{"hidden_size": 192, "head_dim": 32, "positions": "rope", "rope_theta": 1020.0, "rope_fraction": 0.5, "attn_scale": 0.393, "bias": "qkv", "tie_word_embeddings": false, "extras": ["some layers without attention", "shifted keys", "gated attention", "value embeddings", "hashed n-gram embeddings", "learned residual scales", "skips across layers", "capped logits"], "init_std_o": 0.0, "optimizer": "ademamix", "final_lr_fraction": 0.0, "batch_tokens": [8192, 16384, 24576], "max_seq_len": 512, "doc_mask": false}
Each number is 50 + 12 x the weight over its row's rms, rounded and kept within 0 to 99. Layers, rows and columns count from 0. The size before them is the row's rms in percent of the matrix's.

# layer 6 MLP up, 576x192, rms 0.076, rows 257-401, columns 144-191
101:54 63 45 56 55 57 43 48 55 72 42 58 62 71 64 60 45 63 57 68 38 58 63 65 46 51 37 48 40 52 57 70 37 51 60 46 47 61 48 57 62 54 44 48 38 56 52 48
101:51 67 72 50 32 66 33 62 74 61 43 67 50 60 55 49 41 69 14 50 53 56 37 36 46 53 79 53 48 53 38 58 43 49 59 48 34 50 41 61 58 28 63 42 33 52 47 58
098:48 39 48 62 65 44 51 52 62 51 45 77 59 49 39 56 28 25 36 44 64 58 49 58 21 58 44 53 65 47 54 53 68 71 68 41 50 52 42 43 42 50 52 50 47 62 64 39
088:62 36 55 43 58 52 51 53 72 54 68 51 74 68 51 26 35 63 20 38 33 68 59 32 43 36 76 54 37 42 50 53 49 61 53 61 50 49 56 54 29 76 46 46 45 45 46 32
092:41 35 77 46 37 54 60 48 34 43 39 38 37 26 52 58 54 61 66 37 48 52 32 58 41 56 62 41 64 69 34 40 58 50 58 74 26 72 36 42 37 41 53 43 50 76 49 36
105:47 44 70 58 43 44 44 58 62 42 49 57 44 47 64 61 45 70 41 52 39 45 37 26 51 38 65 37 65 61 57 60 37 40 47 65 55 35 39 43 36 53 61 52 28 64 14 66
096:32 58 72 43 51 77 37 44 67 43 40 53 54 67 45 62 69 34 31 52 71 45 37 63 49 58 65 68 70 71 57 51 56 71 35 60 46 53 53 43 49 47 46 50 30 47 54 49
095:49 73 75 46 52 58 23 55 35 51 44 41 42 75 27 70 69 49 66 43 43 47 30 79 24 73 67 54 66 28 44 48 52 57 71 50 48 48 50 46 40 62 60 39 47 69 26 42
107:53 58 52 35 65 55 42 74 57 35 48 42 37 53 42 47 54 35 50 38 41 55 34 38 46 46 58 37 89 52 39 45 31 39 27 51 31 30 32 67 58 40 46 56 51 53 69 23
096:39 59 54 46 38 79 71 60 55 41 60 57 42 55 40 67 50 50 37 37 57 38 37 41 33 47 34 53 74 37 56 67 57 46 34 73 52 35 68 47 48 47 58 61 56 29 27 58
113:48 52 44 50 41 48 74 65 49 62 34 54 47 40 75 53 61 68 54 51 68 55 52 75 36 69 32 42 67 56 47 40 29 58 60 55 57 57 23 54 45 38 61 52 39 66 48 53
101:49 64 49 59 34 48 48 59 46 43 49 45 46 67 40 56 61 40 58 41 35 52 45 67 34 64 42 53 56 87 49 53 41 76 41 52 58 51 49 31 51 46 58 50 63 52 62 52
103:52 78 38 55 49 50 33 53 40 30 44 51 47 45 42 55 40 39 61 48 45 45 39 45 22 48 42 52 44 70 59 53 30 61 47 46 44 24 48 68 55 48 41 54 42 58 30 51
085:44 51 58 51 55 37 47 62 57 69 52 42 40 64 57 57 54 37 40 36 55 42 62 35 51 60 44 51 49 31 40 48 53 52 44 45 57 55 20 41 56 36 56 41 35 84 44 49
100:56 39 46 33 51 56 39 46 57 55 54 48 50 57 44 49 52 41 29 38 61 60 58 38 41 53 74 49 52 66 35 55 38 55 49 45 59 31 56 47 45 57 43 64 30 71 38 37
107:47 61 53 42 38 53 48 37 43 48 36 82 42 50 48 34 64 36 41 45 58 34 21 66 17 41 42 63 54 53 52 37 78 67 47 53 40 56 60 43 54 60 50 43 55 50 45 34
100:35 53 61 72 33 79 38 54 44 47 36 53 40 47 42 59 49 35 46 49 72 41 54 33 41 39 66 48 66 60 36 56 44 56 58 55 53 52 58 67 52 55 67 47 47 58 38 75
101:39 59 36 61 32 62 56 61 25 42 55 47 56 43 47 29 67 55 42 36 64 58 74 50 16 67 39 60 36 33 37 69 42 45 60 62 49 26 34 47 55 68 71 62 60 71 61 32
109:44 65 69 41 58 47 62 56 49 41 55 53 43 46 67 60 36 57 36 22 58 43 33 61 40 63 53 75 60 44 37 52 59 66 52 51 41 54 62 54 33 77 39 58 56 40 40 32
110:57 55 68 60 39 40 37 39 35 54 38 79 42 69 37 69 40 54 63 58 49 57 44 26 32 52 61 67 42 50 44 41 37 49 40 70 55 44 36 49 62 60 61 58 51 42 39 31
101:60 47 48 66 38 51 50 63 52 42 48 61 37 57 53 54 46 40 43 58 62 67 57 57 15 60 58 40 57 65 29 63 48 46 72 39 37 68 29 37 36 41 72 37 40 61 32 44
104:46 55 51 52 40 51 41 68 43 47 45 51 71 50 57 45 56 88 46 44 69 50 51 39 43 60 42 49 56 40 41 57 65 67 72 27 62 42 47 47 60 49 64 54 36 56 45 41
096:36 53 53 64 29 62 29 52 34 36 37 55 42 64 52 52 60 68 56 42 57 63 35 62 57 54 58 65 54 60 28 53 59 38 61 67 43 22 45 63 47 46 69 63 33 48 39 29
102:52 47 43 44 41 66 47 78 56 44 64 53 46 49 57 57 39 35 34 56 43 25 53 40 43 60 49 45 60 61 42 47 51 45 47 58 69 46 35 54 67 59 44 42 47 49 64 55
097:53 41 51 68 58 49 58 65 48 42 29 49 58 49 58 66 46 33 52 42 49 58 56 42 54 29 67 22 34 26 63 45 56 41 69 60 45 67 48 56 56 78 45 33 52 64 44 42
107:62 66 58 64 28 41 58 63 29 47 50 61 53 63 25 65 60 53 62 51 59 48 31 29 52 35 43 36 39 53 63 48 41 40 51 46 43 60 45 35 58 50 56 46 38 47 59 52
102:49 46 45 65 32 65 31 56 51 31 60 57 61 52 36 42 67 41 52 46 70 48 23 67 41 38 43 59 49 67 46 57 37 50 49 43 51 45 40 54 44 58 40 68 45 63 45 50
109:57 80 65 49 43 61 41 51 35 66 37 37 74 50 26 45 38 54 41 52 68 47 31 61 45 92 59 54 57 66 42 36 56 58 31 59 48 39 55 64 51 51 52 42 63 52 30 54
098:70 56 58 45 55 47 30 53 21 48 53 65 38 88 72 28 73 41 31 58 64 27 38 61 44 57 53 45 74 48 64 54 39 45 54 49 42 73 33 49 45 52 36 59 67 69 56 29
097:60 60 66 30 58 67 57 41 51 68 44 53 73 56 61 46 63 69 36 37 51 54 44 60 48 53 57 49 51 45 47 47 24 67 49 50 25 38 62 69 54 49 55 64 40 54 48 56
092:32 64 49 60 41 45 51 58 52 62 45 58 51 42 49 30 56 71 49 35 39 50 46 53 39 53 62 53 61 33 65 43 61 46 38 68 44 50 52 54 56 24 61 52 43 78 49 50
106:49 76 45 50 44 63 43 62 43 41 49 37 71 57 65 43 54 66 41 51 60 52 27 57 37 63 46 62 67 38 53 53 70 53 64 48 56 52 51 24 49 52 65 42 22 59 48 35
101:65 52 51 45 48 47 60 41 44 55 34 64 53 66 35 43 55 69 46 49 58 49 39 63 37 48 53 25 45 65 60 44 60 71 45 32 50 47 64 51 36 54 62 56 42 56 57 42
102:50 70 52 35 45 57 57 61 58 51 49 53 34 71 63 30 73 60 52 41 66 58 38 54 25 61 64 45 48 60 53 33 33 38 57 41 46 46 53 74 49 61 50 70 51 53 66 33
095:41 70 44 47 27 64 31 44 58 41 27 46 50 45 45 41 41 67 43 46 62 67 40 49 48 48 54 66 58 59 41 33 49 39 41 33 25 36 54 69 50 54 44 53 52 56 59 49
102:59 73 51 70 50 53 44 46 60 60 58 69 57 61 42 44 50 46 51 49 55 44 47 50 17 43 50 55 33 48 46 34 48 37 40 48 54 30 37 55 42 56 47 42 43 51 43 42
097:61 37 72 43 39 51 52 35 33 48 18 55 65 51 44 72 58 45 59 35 63 56 38 50 39 28 58 45 51 58 41 52 74 67 68 29 42 25 72 35 36 60 41 58 59 54 37 45
099:41 71 45 47 45 46 39 88 47 42 46 63 38 57 31 36 73 59 55 59 57 55 41 65 44 76 60 57 44 59 45 48 49 42 68 59 44 42 45 36 59 37 68 43 48 59 45 44
115:23 54 36 51 38 46 34 39 54 62 67 46 55 59 50 52 55 49 43 55 54 70 44 41 36 37 61 40 39 67 46 61 52 62 49 53 52 43 39 49 29 40 61 30 30 60 57 47
088:47 71 48 52 53 53 25 56 33 44 30 50 49 54 50 55 63 50 31 49 73 58 50 49 57 40 53 57 46 39 47 62 55 50 63 50 46 34 52 54 55 32 35 79 50 33 54 40
084:47 45 58 51 57 68 44 64 61 59 42 45 46 61 58 33 57 58 47 55 56 49 69 53 62 57 54 69 66 38 24 60 51 41 53 60 61 49 54 49 45 32 42 46 34 37 59 66
096:67 63 49 35 58 58 31 66 65 55 28 43 91 40 46 40 63 44 50 51 43 61 40 39 38 63 59 52 33 47 51 50 45 46 35 45 42 37 47 46 52 43 33 33 61 48 50 56
094:42 43 59 75 58 39 62 49 49 45 50 44 45 50 37 47 51 51 59 49 72 62 39 55 54 47 40 45 38 31 49 65 33 50 39 51 39 37 55 51 36 56 41 64 65 63 40 47
102:52 61 60 63 42 62 48 56 47 45 63 45 62 44 41 50 54 37 41 46 47 59 48 41 34 55 53 29 65 30 22 37 51 51 67 36 36 60 46 55 28 66 59 60 25 60 35 49
095:65 52 66 44 50 62 54 49 61 27 37 44 74 40 48 65 52 55 44 35 69 36 54 38 28 76 73 66 54 43 46 41 49 36 50 58 38 31 40 39 52 55 37 37 28 51 37 33
102:46 65 63 66 62 47 53 47 56 44 41 54 37 31 52 37 51 60 50 41 58 50 28 63 11 82 55 68 39 43 54 57 46 39 49 39 52 65 34 71 40 58 70 38 60 65 51 47
099:51 68 69 71 46 43 38 48 53 40 36 55 34 34 57 50 60 54 35 37 62 65 36 57 32 49 54 65 52 47 54 57 61 67 33 50 29 54 50 63 52 54 52 45 43 46 69 52
121:43 63 54 38 40 71 62 63 54 50 28 56 63 47 56 33 62 42 45 26 45 62 46 44 46 66 44 37 74 39 51 45 52 46 55 39 38 32 40 43 53 33 54 75 45 54 47 54
099:40 28 64 42 49 40 31 49 26 57 48 72 59 45 52 53 64 58 38 48 56 66 52 52 46 68 41 49 55 56 54 58 33 48 61 47 18 60 29 44 63 42 71 64 32 53 49 22
106:52 66 52 54 27 45 72 51 56 60 59 73 47 54 38 50 73 44 56 49 48 64 45 54 43 48 36 65 52 59 51 66 33 58 51 43 50 54 52 52 43 51 79 67 46 65 55 41
107:53 73 60 78 57 38 45 51 69 61 38 59 42 40 64 51 58 58 60 55 77 51 58 42 39 36 42 37 35 71 57 49 52 44 49 42 45 43 53 70 56 49 58 62 45 61 30 63
108:38 60 52 67 31 54 39 64 53 34 30 59 45 55 45 43 49 76 36 54 39 75 39 53 49 51 57 66 49 64 51 49 33 56 49 57 57 35 39 61 45 36 82 57 48 57 21 41
098:58 42 52 58 45 49 38 57 49 26 49 51 73 53 48 61 42 52 50 36 56 45 70 28 42 48 34 36 50 42 37 61 48 70 44 40 43 58 67 63 39 56 39 47 72 54 28 49
092:46 34 65 52 61 78 45 58 42 52 51 63 37 53 47 66 67 64 35 56 61 35 55 54 59 63 56 57 70 43 39 43 40 45 46 30 42 30 53 40 45 51 48 53 44 57 51 56
095:64 36 34 47 49 55 30 49 59 53 45 48 61 53 47 41 68 49 39 39 60 49 51 51 48 50 61 40 65 44 35 36 43 51 62 19 42 30 38 49 30 59 49 62 47 61 42 31
110:27 65 72 45 34 57 41 40 48 36 36 46 62 48 61 65 70 34 28 27 73 47 38 58 29 56 42 43 28 69 27 47 46 47 56 54 51 24 46 71 14 56 42 45 48 53 27 52
105:46 44 77 56 61 58 56 65 52 50 31 60 52 53 44 67 54 52 65 61 84 44 53 46 47 51 48 60 44 43 76 44 50 37 60 65 31 41 51 50 63 41 35 58 30 45 57 53
099:24 56 49 62 43 47 49 55 52 42 69 78 47 54 39 41 66 47 30 27 33 43 37 50 28 61 43 54 52 65 62 62 29 54 35 66 58 45 33 55 50 41 60 62 40 55 44 62
102:36 75 31 44 19 73 42 45 43 51 48 40 35 59 52 43 59 53 22 48 59 48 65 50 40 50 44 63 65 47 18 38 33 60 47 62 28 41 60 59 42 43 29 60 51 59 44 47
104:37 62 69 59 37 46 65 42 49 52 37 58 47 60 12 58 60 48 46 39 68 48 48 60 47 40 56 35 54 35 32 54 45 53 44 30 53 36 42 65 28 64 56 41 57 39 45 43
095:73 67 57 62 50 50 29 45 39 64 31 54 57 69 40 63 49 68 52 44 69 59 58 31 40 56 61 49 64 73 49 51 36 60 65 42 40 63 53 65 63 50 71 53 58 55 42 51
094:47 52 52 50 37 52 62 69 36 38 32 60 58 67 52 50 47 56 53 33 39 67 50 50 47 52 50 59 40 56 66 53 46 69 57 55 49 52 47 46 50 57 61 41 54 69 45 41
096:61 56 63 72 30 65 67 58 50 48 35 47 54 71 52 61 46 45 55 30 57 57 35 52 46 44 52 64 65 44 47 58 32 51 55 53 59 52 57 30 44 59 55 60 56 46 46 40
105:60 58 55 30 40 44 54 46 55 34 44 56 44 36 50 43 41 48 46 57 41 47 41 56 52 64 64 52 71 36 59 57 69 57 51 58 56 38 52 46 39 45 35 45 33 40 74 46
105:59 66 40 66 43 44 47 48 32 60 61 68 53 71 38 24 48 39 55 41 55 42 43 54 20 54 51 66 63 57 34 44 32 26 53 35 46 53 39 65 54 68 43 55 56 53 56 34
103:68 40 44 45 64 49 26 38 34 45 27 57 53 58 54 56 68 63 56 53 58 67 47 70 33 64 53 71 44 53 52 35 42 43 67 39 26 38 54 51 31 64 36 42 53 52 58 48
104:21 56 40 86 38 39 47 52 51 64 47 75 55 66 49 48 60 48 57 48 56 71 36 45 40 68 69 40 44 52 48 53 51 49 37 67 55 46 15 75 44 49 75 65 56 67 49 59
101:37 46 39 56 58 56 46 55 61 45 55 63 56 49 39 53 63 49 51 46 57 53 41 46 50 65 64 47 65 51 66 50 30 63 51 67 49 24 68 64 51 60 43 41 37 71 23 45
089:28 47 62 53 56 44 25 47 41 54 46 64 57 50 48 31 59 52 42 48 59 63 57 59 36 44 28 48 52 63 55 36 63 26 55 54 59 49 77 45 42 43 56 53 31 75 59 34
093:40 49 48 41 44 57 68 48 54 48 44 57 33 60 42 60 62 56 64 43 57 54 68 39 40 44 36 50 69 66 43 71 37 82 54 67 67 65 32 40 38 33 62 48 43 57 44 34
103:48 44 60 63 46 70 48 66 38 34 47 44 47 64 31 66 52 62 50 52 61 55 56 65 46 61 47 53 67 56 57 75 64 48 39 49 40 72 50 46 27 43 61 44 40 53 47 45
101:39 55 70 61 28 54 31 72 25 52 34 59 59 36 51 47 49 58 49 30 47 50 54 37 43 62 67 63 57 48 59 56 44 34 42 43 32 41 51 60 56 76 38 75 52 59 34 46
098:52 46 57 57 56 55 53 33 22 24 38 54 47 37 55 61 64 49 51 54 72 85 34 52 30 55 55 50 50 34 56 37 52 42 58 57 36 52 32 60 33 66 50 53 47 56 39 47
108:63 44 57 42 35 47 43 40 45 44 29 47 44 72 49 30 56 66 75 47 58 39 45 47 31 59 58 42 53 57 58 47 28 57 43 19 41 25 59 45 44 37 56 51 61 61 34 49
099:38 29 44 69 40 42 34 46 49 55 33 41 50 42 41 53 36 68 37 58 76 58 38 53 45 66 61 53 50 32 31 59 42 40 42 20 55 37 56 65 55 56 59 55 41 71 63 45
096:47 45 51 37 47 53 45 56 43 46 61 56 33 46 24 50 46 66 32 46 38 52 51 54 17 64 47 73 59 39 52 24 41 38 36 35 26 67 38 44 48 63 54 46 68 39 41 52
093:54 71 54 51 54 61 50 60 57 44 46 68 44 46 49 40 51 54 45 36 42 34 49 44 36 50 58 48 28 52 44 61 52 51 33 72 36 58 55 34 54 55 59 25 49 59 38 81
092:41 51 78 66 42 69 48 55 33 37 63 56 49 64 53 54 42 39 28 50 56 56 43 39 40 52 67 58 60 77 41 54 46 60 47 28 43 37 53 35 61 53 65 37 39 57 63 34
099:32 36 63 62 65 77 40 46 48 50 54 53 32 69 42 45 64 51 50 54 64 47 45 62 34 70 44 32 69 55 49 63 36 29 51 34 32 54 32 63 51 69 59 71 47 58 51 40
105:43 46 52 53 39 47 34 62 52 44 48 56 47 49 41 34 77 61 42 58 55 52 69 39 36 73 68 66 47 50 46 37 42 50 52 45 63 50 49 46 41 58 85 67 42 70 74 35
098:71 70 45 49 37 50 64 53 35 66 45 46 44 38 49 66 54 65 44 59 77 52 53 51 36 60 52 36 65 51 54 56 56 39 51 41 58 52 57 56 59 35 69 47 36 71 60 48
110:69 61 72 49 29 59 59 58 60 68 46 65 35 48 23 54 72 55 64 56 70 76 53 40 52 40 48 63 48 36 41 47 35 39 48 28 32 55 69 57 53 51 60 54 46 65 56 23
094:55 43 68 57 40 69 49 40 50 40 49 59 41 60 55 43 64 58 47 35 40 49 64 55 20 55 51 41 62 64 19 48 54 47 41 55 12 39 51 60 58 33 41 41 37 66 43 64
095:51 58 71 61 61 57 53 68 61 28 44 40 44 76 43 43 63 40 30 47 58 66 71 20 42 53 60 59 61 60 46 68 35 61 48 37 55 51 29 52 64 49 63 68 35 64 39 59
098:53 49 44 36 58 61 40 44 53 58 15 61 71 46 52 57 53 55 44 51 49 69 21 58 30 68 56 29 43 45 46 72 47 51 32 52 52 50 36 66 41 53 39 41 49 58 48 53
105:63 62 58 49 41 55 43 54 42 35 39 50 59 44 82 40 60 62 64 22 66 63 60 45 25 54 50 69 50 39 65 52 35 47 44 54 56 48 65 70 47 55 53 53 68 50 44 51
095:51 56 50 69 31 46 53 39 45 48 38 55 50 68 30 55 57 59 67 39 39 57 56 41 39 61 58 49 75 51 30 58 45 63 66 59 66 45 35 52 15 47 63 45 70 71 66 34
098:34 47 50 50 44 66 51 54 51 30 55 45 49 49 48 51 71 50 18 60 56 66 30 47 47 66 51 46 68 48 55 70 32 44 67 42 35 27 30 47 51 68 55 59 45 57 43 42
098:41 47 59 62 46 65 21 68 66 55 59 49 58 48 54 32 53 47 37 38 48 60 65 39 45 58 41 52 52 65 59 73 52 63 51 43 65 65 43 55 71 54 63 57 38 57 63 67
102:62 53 56 48 53 57 53 72 67 58 22 50 73 59 59 53 60 54 54 49 57 43 31 38 36 41 62 46 54 34 60 61 44 51 74 70 61 36 51 70 72 52 42 47 39 31 32 51
106:48 37 43 43 63 78 36 59 51 55 57 43 51 62 31 45 76 56 52 46 56 52 58 45 57 50 64 33 55 61 57 53 32 38 73 52 66 52 66 68 38 61 73 53 33 59 64 50
108:41 69 41 43 43 48 24 39 76 58 51 72 39 75 45 36 56 44 48 52 38 50 37 36 45 38 77 40 48 46 41 49 39 49 59 58 47 47 50 51 38 64 48 38 43 55 59 45
104:48 43 62 41 58 63 43 50 55 45 19 52 73 65 34 37 54 58 37 45 50 46 38 48 45 52 62 68 59 33 44 49 44 43 67 63 28 45 60 61 47 73 55 56 56 59 55 33
100:50 45 59 44 54 73 58 42 47 53 42 71 39 53 45 66 43 66 34 64 65 43 44 57 49 71 50 59 64 40 24 40 46 57 27 48 65 55 47 51 35 62 54 41 42 67 49 33
099:37 48 44 61 33 67 60 50 59 39 67 49 68 40 58 56 64 65 53 55 64 73 40 45 45 49 64 44 54 54 41 64 36 41 66 35 57 49 64 41 45 59 62 70 27 58 49 39
094:46 59 68 51 61 57 43 50 33 70 43 73 52 74 44 47 61 60 60 52 68 46 35 52 51 43 63 40 41 58 51 40 20 40 53 58 53 56 47 64 31 37 58 62 33 40 52 60
100:19 51 44 73 51 43 20 47 44 66 69 39 40 44 45 38 47 42 37 46 53 48 63 53 41 45 58 47 50 61 62 46 32 49 34 25 41 45 82 60 68 66 69 46 65 66 39 50
109:20 50 59 65 51 40 54 77 39 38 38 71 67 61 55 45 51 39 56 31 44 57 53 34 50 60 61 59 60 62 29 66 34 58 72 68 64 41 31 43 64 34 70 34 49 67 46 41
095:28 56 42 59 52 67 55 33 50 62 37 33 57 44 49 44 69 49 51 35 48 50 40 71 42 76 38 42 61 37 53 71 48 61 47 45 41 58 27 67 52 48 48 52 26 66 52 74
102:45 47 53 59 26 49 31 63 38 58 36 62 60 52 51 56 74 36 47 24 71 68 44 48 27 77 63 51 47 57 41 42 39 64 51 31 38 58 21 63 45 44 88 51 56 65 58 41
090:63 47 63 48 52 77 51 53 42 43 35 69 39 56 28 51 63 56 66 55 58 54 52 45 55 58 66 71 56 46 26 76 63 56 56 47 43 49 56 50 62 58 53 51 41 37 48 39
104:48 60 49 44 37 46 51 59 61 50 50 58 44 55 52 36 84 54 52 42 64 64 43 50 44 55 56 67 71 60 52 46 60 49 48 26 58 54 36 44 53 59 27 37 40 60 47 43
100:53 53 62 49 38 26 48 59 36 51 66 68 52 56 39 60 63 46 43 59 50 54 55 34 13 63 65 57 50 65 65 43 48 59 50 65 67 31 50 39 54 33 56 53 47 59 49 51
088:63 53 70 59 46 68 59 63 53 44 59 53 38 43 53 55 37 35 53 46 48 60 39 49 35 33 40 63 50 61 71 44 56 42 29 75 47 49 45 43 24 49 58 68 53 47 38 60
093:64 53 55 38 60 34 45 47 40 54 54 53 56 43 58 55 32 52 53 56 56 43 58 59 37 54 39 38 49 47 50 57 36 50 55 44 52 48 46 31 47 46 55 38 44 52 47 38
091:64 60 46 60 40 39 44 52 54 43 61 60 50 60 51 44 59 64 50 23 55 58 46 62 22 53 50 42 53 52 36 34 49 38 49 58 51 55 51 62 33 62 59 40 37 49 39 47
103:65 53 34 44 51 65 30 50 58 30 29 59 30 69 62 48 46 61 47 50 66 67 50 66 21 54 54 57 41 65 39 35 49 62 48 40 38 56 48 53 40 61 47 53 74 50 32 43
097:65 39 37 38 46 59 68 49 50 29 28 61 44 45 51 61 51 51 26 42 37 48 44 19 33 36 49 73 54 52 52 48 32 60 57 44 26 39 69 58 52 74 54 55 44 60 50 59
091:75 45 54 41 39 53 53 54 29 40 62 54 69 59 45 54 40 59 56 61 49 51 47 40 45 39 56 51 58 46 44 62 51 26 50 38 43 32 35 50 40 49 43 70 50 67 74 40
111:55 60 77 57 46 43 49 52 38 51 44 62 54 64 32 46 52 46 62 44 55 64 41 40 30 51 57 62 55 51 57 61 53 68 61 54 73 31 33 50 42 58 54 43 49 59 26 54
093:20 52 72 70 30 65 55 78 40 64 42 59 58 61 37 48 59 38 55 44 63 33 45 38 46 58 75 71 79 57 53 48 55 45 36 37 74 61 43 57 69 23 63 49 45 55 35 68
095:39 68 73 46 63 35 43 35 41 47 36 52 22 69 36 26 53 65 39 50 61 61 47 73 27 50 48 52 33 65 41 47 40 35 52 42 46 25 39 53 58 57 52 48 39 52 35 47
107:44 60 48 64 26 72 47 48 34 32 49 64 75 52 62 26 56 42 33 34 63 53 45 52 49 75 44 58 75 50 46 72 51 48 79 64 46 47 54 55 54 57 61 76 45 62 54 37
094:41 60 55 71 44 57 32 54 58 53 59 44 62 75 59 46 45 40 39 46 58 62 34 52 47 61 61 29 44 62 71 55 60 52 57 63 66 40 36 59 62 54 54 48 32 55 45 45
098:55 32 68 56 58 56 40 70 48 49 54 71 22 59 47 64 83 72 39 46 65 50 33 67 34 70 51 52 79 37 39 49 40 61 56 35 51 60 53 32 33 42 73 53 64 56 63 41
114:48 52 34 36 53 42 47 42 43 43 42 38 61 47 31 53 50 39 55 43 51 55 22 62 33 73 79 57 74 45 38 48 41 54 55 36 58 51 66 32 20 52 63 70 45 57 50 49
115:47 62 55 53 35 53 49 52 55 59 20 55 31 44 45 50 52 48 42 48 37 56 37 26 19 55 63 57 36 45 39 42 36 28 50 38 33 37 39 51 37 60 43 68 65 61 25 46
103:37 66 63 70 58 54 65 50 45 44 49 54 54 49 26 39 55 63 61 47 60 50 37 63 31 70 44 79 52 55 42 52 55 41 60 56 55 51 47 35 39 47 63 44 50 54 52 22
107:34 61 50 63 52 45 36 42 28 51 54 39 49 60 43 52 58 32 46 19 50 64 44 47 30 58 51 56 48 37 56 45 43 67 53 61 42 34 49 56 55 49 60 45 53 58 23 43
095:67 60 62 66 47 49 41 65 47 46 37 36 57 39 64 49 55 43 53 32 53 44 39 46 41 46 53 40 49 48 29 59 50 49 81 41 59 39 32 64 69 17 80 53 27 58 44 36
103:66 44 61 62 25 64 27 71 38 38 45 60 60 31 52 52 48 60 58 44 54 33 57 48 40 54 62 53 48 57 67 47 47 49 59 41 45 52 66 72 48 52 40 48 54 49 56 28
108:32 42 50 53 43 55 57 52 55 38 43 48 56 66 58 44 50 44 38 46 53 47 27 38 46 48 42 69 39 38 43 43 83 55 70 43 60 47 50 50 52 49 73 46 38 54 34 35
093:58 47 38 41 40 61 66 49 44 43 42 49 43 45 54 44 54 40 42 53 40 50 66 47 39 56 31 61 55 53 42 56 29 63 78 35 28 46 36 65 54 56 46 68 48 69 55 65
105:36 48 52 55 50 65 24 67 58 63 65 57 49 42 57 69 58 48 46 37 64 48 53 48 49 69 51 44 57 45 45 65 37 55 69 35 54 35 58 62 48 61 33 48 39 56 67 56
096:34 58 54 41 41 42 45 46 48 47 50 62 38 65 24 21 64 68 56 51 43 55 52 41 34 61 84 56 54 52 59 44 40 74 55 25 66 61 45 54 40 74 69 49 38 48 56 45
098:38 47 40 49 37 46 38 56 48 51 49 65 63 54 39 36 65 48 27 39 61 57 42 47 43 66 64 48 61 17 56 55 32 57 47 20 20 52 29 54 52 58 49 65 43 53 72 36
102:69 45 36 49 42 45 41 51 36 49 45 58 48 67 54 61 59 56 32 56 63 63 40 35 42 48 66 60 49 46 44 62 32 47 43 53 41 62 65 76 18 42 42 69 65 60 47 38
096:67 64 46 63 52 50 34 51 50 40 20 43 34 66 42 34 62 50 60 32 51 44 50 54 53 44 44 53 40 49 34 73 47 43 71 53 50 54 57 27 54 56 57 65 34 77 60 41
099:41 66 46 73 55 44 64 55 39 48 60 50 38 49 43 42 60 39 35 41 50 59 40 62 26 58 46 85 66 59 46 49 40 69 52 71 36 49 54 45 49 58 58 41 51 58 59 19
104:58 55 44 41 49 72 40 35 52 47 37 64 60 45 53 43 60 65 20 63 46 58 40 51 46 65 53 46 37 31 35 52 45 65 50 41 26 29 58 58 70 58 57 53 38 55 28 50
102:55 55 33 59 69 74 32 54 28 44 48 60 48 53 48 42 63 63 35 43 54 54 57 66 31 43 43 57 50 29 49 58 49 55 42 41 35 57 57 54 68 51 52 62 46 38 45 29
088:54 49 62 53 38 43 42 55 47 54 37 43 58 64 74 64 42 47 68 39 42 31 41 33 42 50 58 62 79 49 69 58 50 59 47 71 44 53 49 66 53 56 46 64 61 63 51 27
099:47 45 42 32 28 57 41 69 31 36 38 66 48 53 57 43 64 51 34 50 55 45 57 37 39 49 43 55 62 48 53 29 56 45 42 49 30 26 27 43 33 53 52 65 28 69 69 46
112:52 65 54 35 36 55 40 37 36 55 32 61 41 62 41 71 63 56 30 54 63 55 44 41 26 38 56 38 47 41 56 51 21 63 40 57 51 34 44 48 42 65 68 78 41 37 42 44
101:63 47 31 32 44 59 48 64 55 54 58 47 67 70 57 31 59 44 36 50 49 30 58 59 26 48 50 66 51 35 51 51 52 35 54 85 51 37 69 44 44 52 38 48 41 50 43 46
091:56 48 61 58 50 30 63 42 54 42 54 31 39 35 65 37 59 26 38 32 60 65 44 33 44 38 80 40 54 57 45 46 40 48 53 59 49 52 54 84 35 46 51 51 54 73 45 51
101:37 66 54 55 39 63 32 67 52 68 57 53 31 52 48 44 65 58 46 43 58 68 57 46 31 60 46 70 65 41 48 43 40 61 56 65 50 36 40 39 45 48 72 62 33 60 39 49
102:55 59 51 52 44 49 53 68 54 32 54 48 52 42 34 44 59 57 41 45 45 34 60 50 23 65 48 68 41 52 49 63 42 35 33 33 66 63 26 48 58 55 60 48 43 54 27 62
105:41 46 57 65 52 57 50 41 59 37 52 40 65 51 46 39 38 58 49 33 56 49 34 44 36 37 55 63 40 29 38 71 55 44 60 52 63 31 47 39 55 66 44 56 57 47 49 59
093:45 36 48 51 21 62 28 63 37 47 28 62 38 55 39 43 56 67 52 41 55 47 47 51 45 66 52 55 50 57 37 60 48 53 40 20 32 45 57 47 45 44 79 49 27 54 49 47
102:34 50 55 55 37 40 47 46 51 51 41 61 38 55 57 37 64 60 32 40 83 50 46 60 42 50 48 74 55 41 34 48 47 57 40 54 35 36 45 73 45 45 51 78 52 45 30 57
103:62 73 52 42 50 35 35 61 52 37 48 65 59 42 31 73 68 41 44 37 60 78 40 44 51 55 66 57 55 57 58 43 42 43 57 64 63 35 68 62 46 38 51 45 44 64 51 37
103:35 50 59 52 31 59 44 61 54 56 55 43 50 71 68 39 73 54 32 48 49 59 50 48 37 55 54 25 44 35 53 46 28 46 43 51 51 58 41 45 27 49 61 31 58 67 48 47
118:26 50 35 55 53 33 47 60 25 33 35 59 54 61 30 53 40 59 58 29 48 73 27 39 45 53 44 74 70 44 31 67 37 49 55 58 58 50 46 55 39 40 86 62 41 70 19 18
093:65 30 66 61 34 65 68 43 37 36 45 56 55 66 47 56 68 72 43 37 63 51 55 61 41 63 56 33 53 67 48 57 63 42 79 42 60 58 40 64 44 59 50 54 52 45 64 43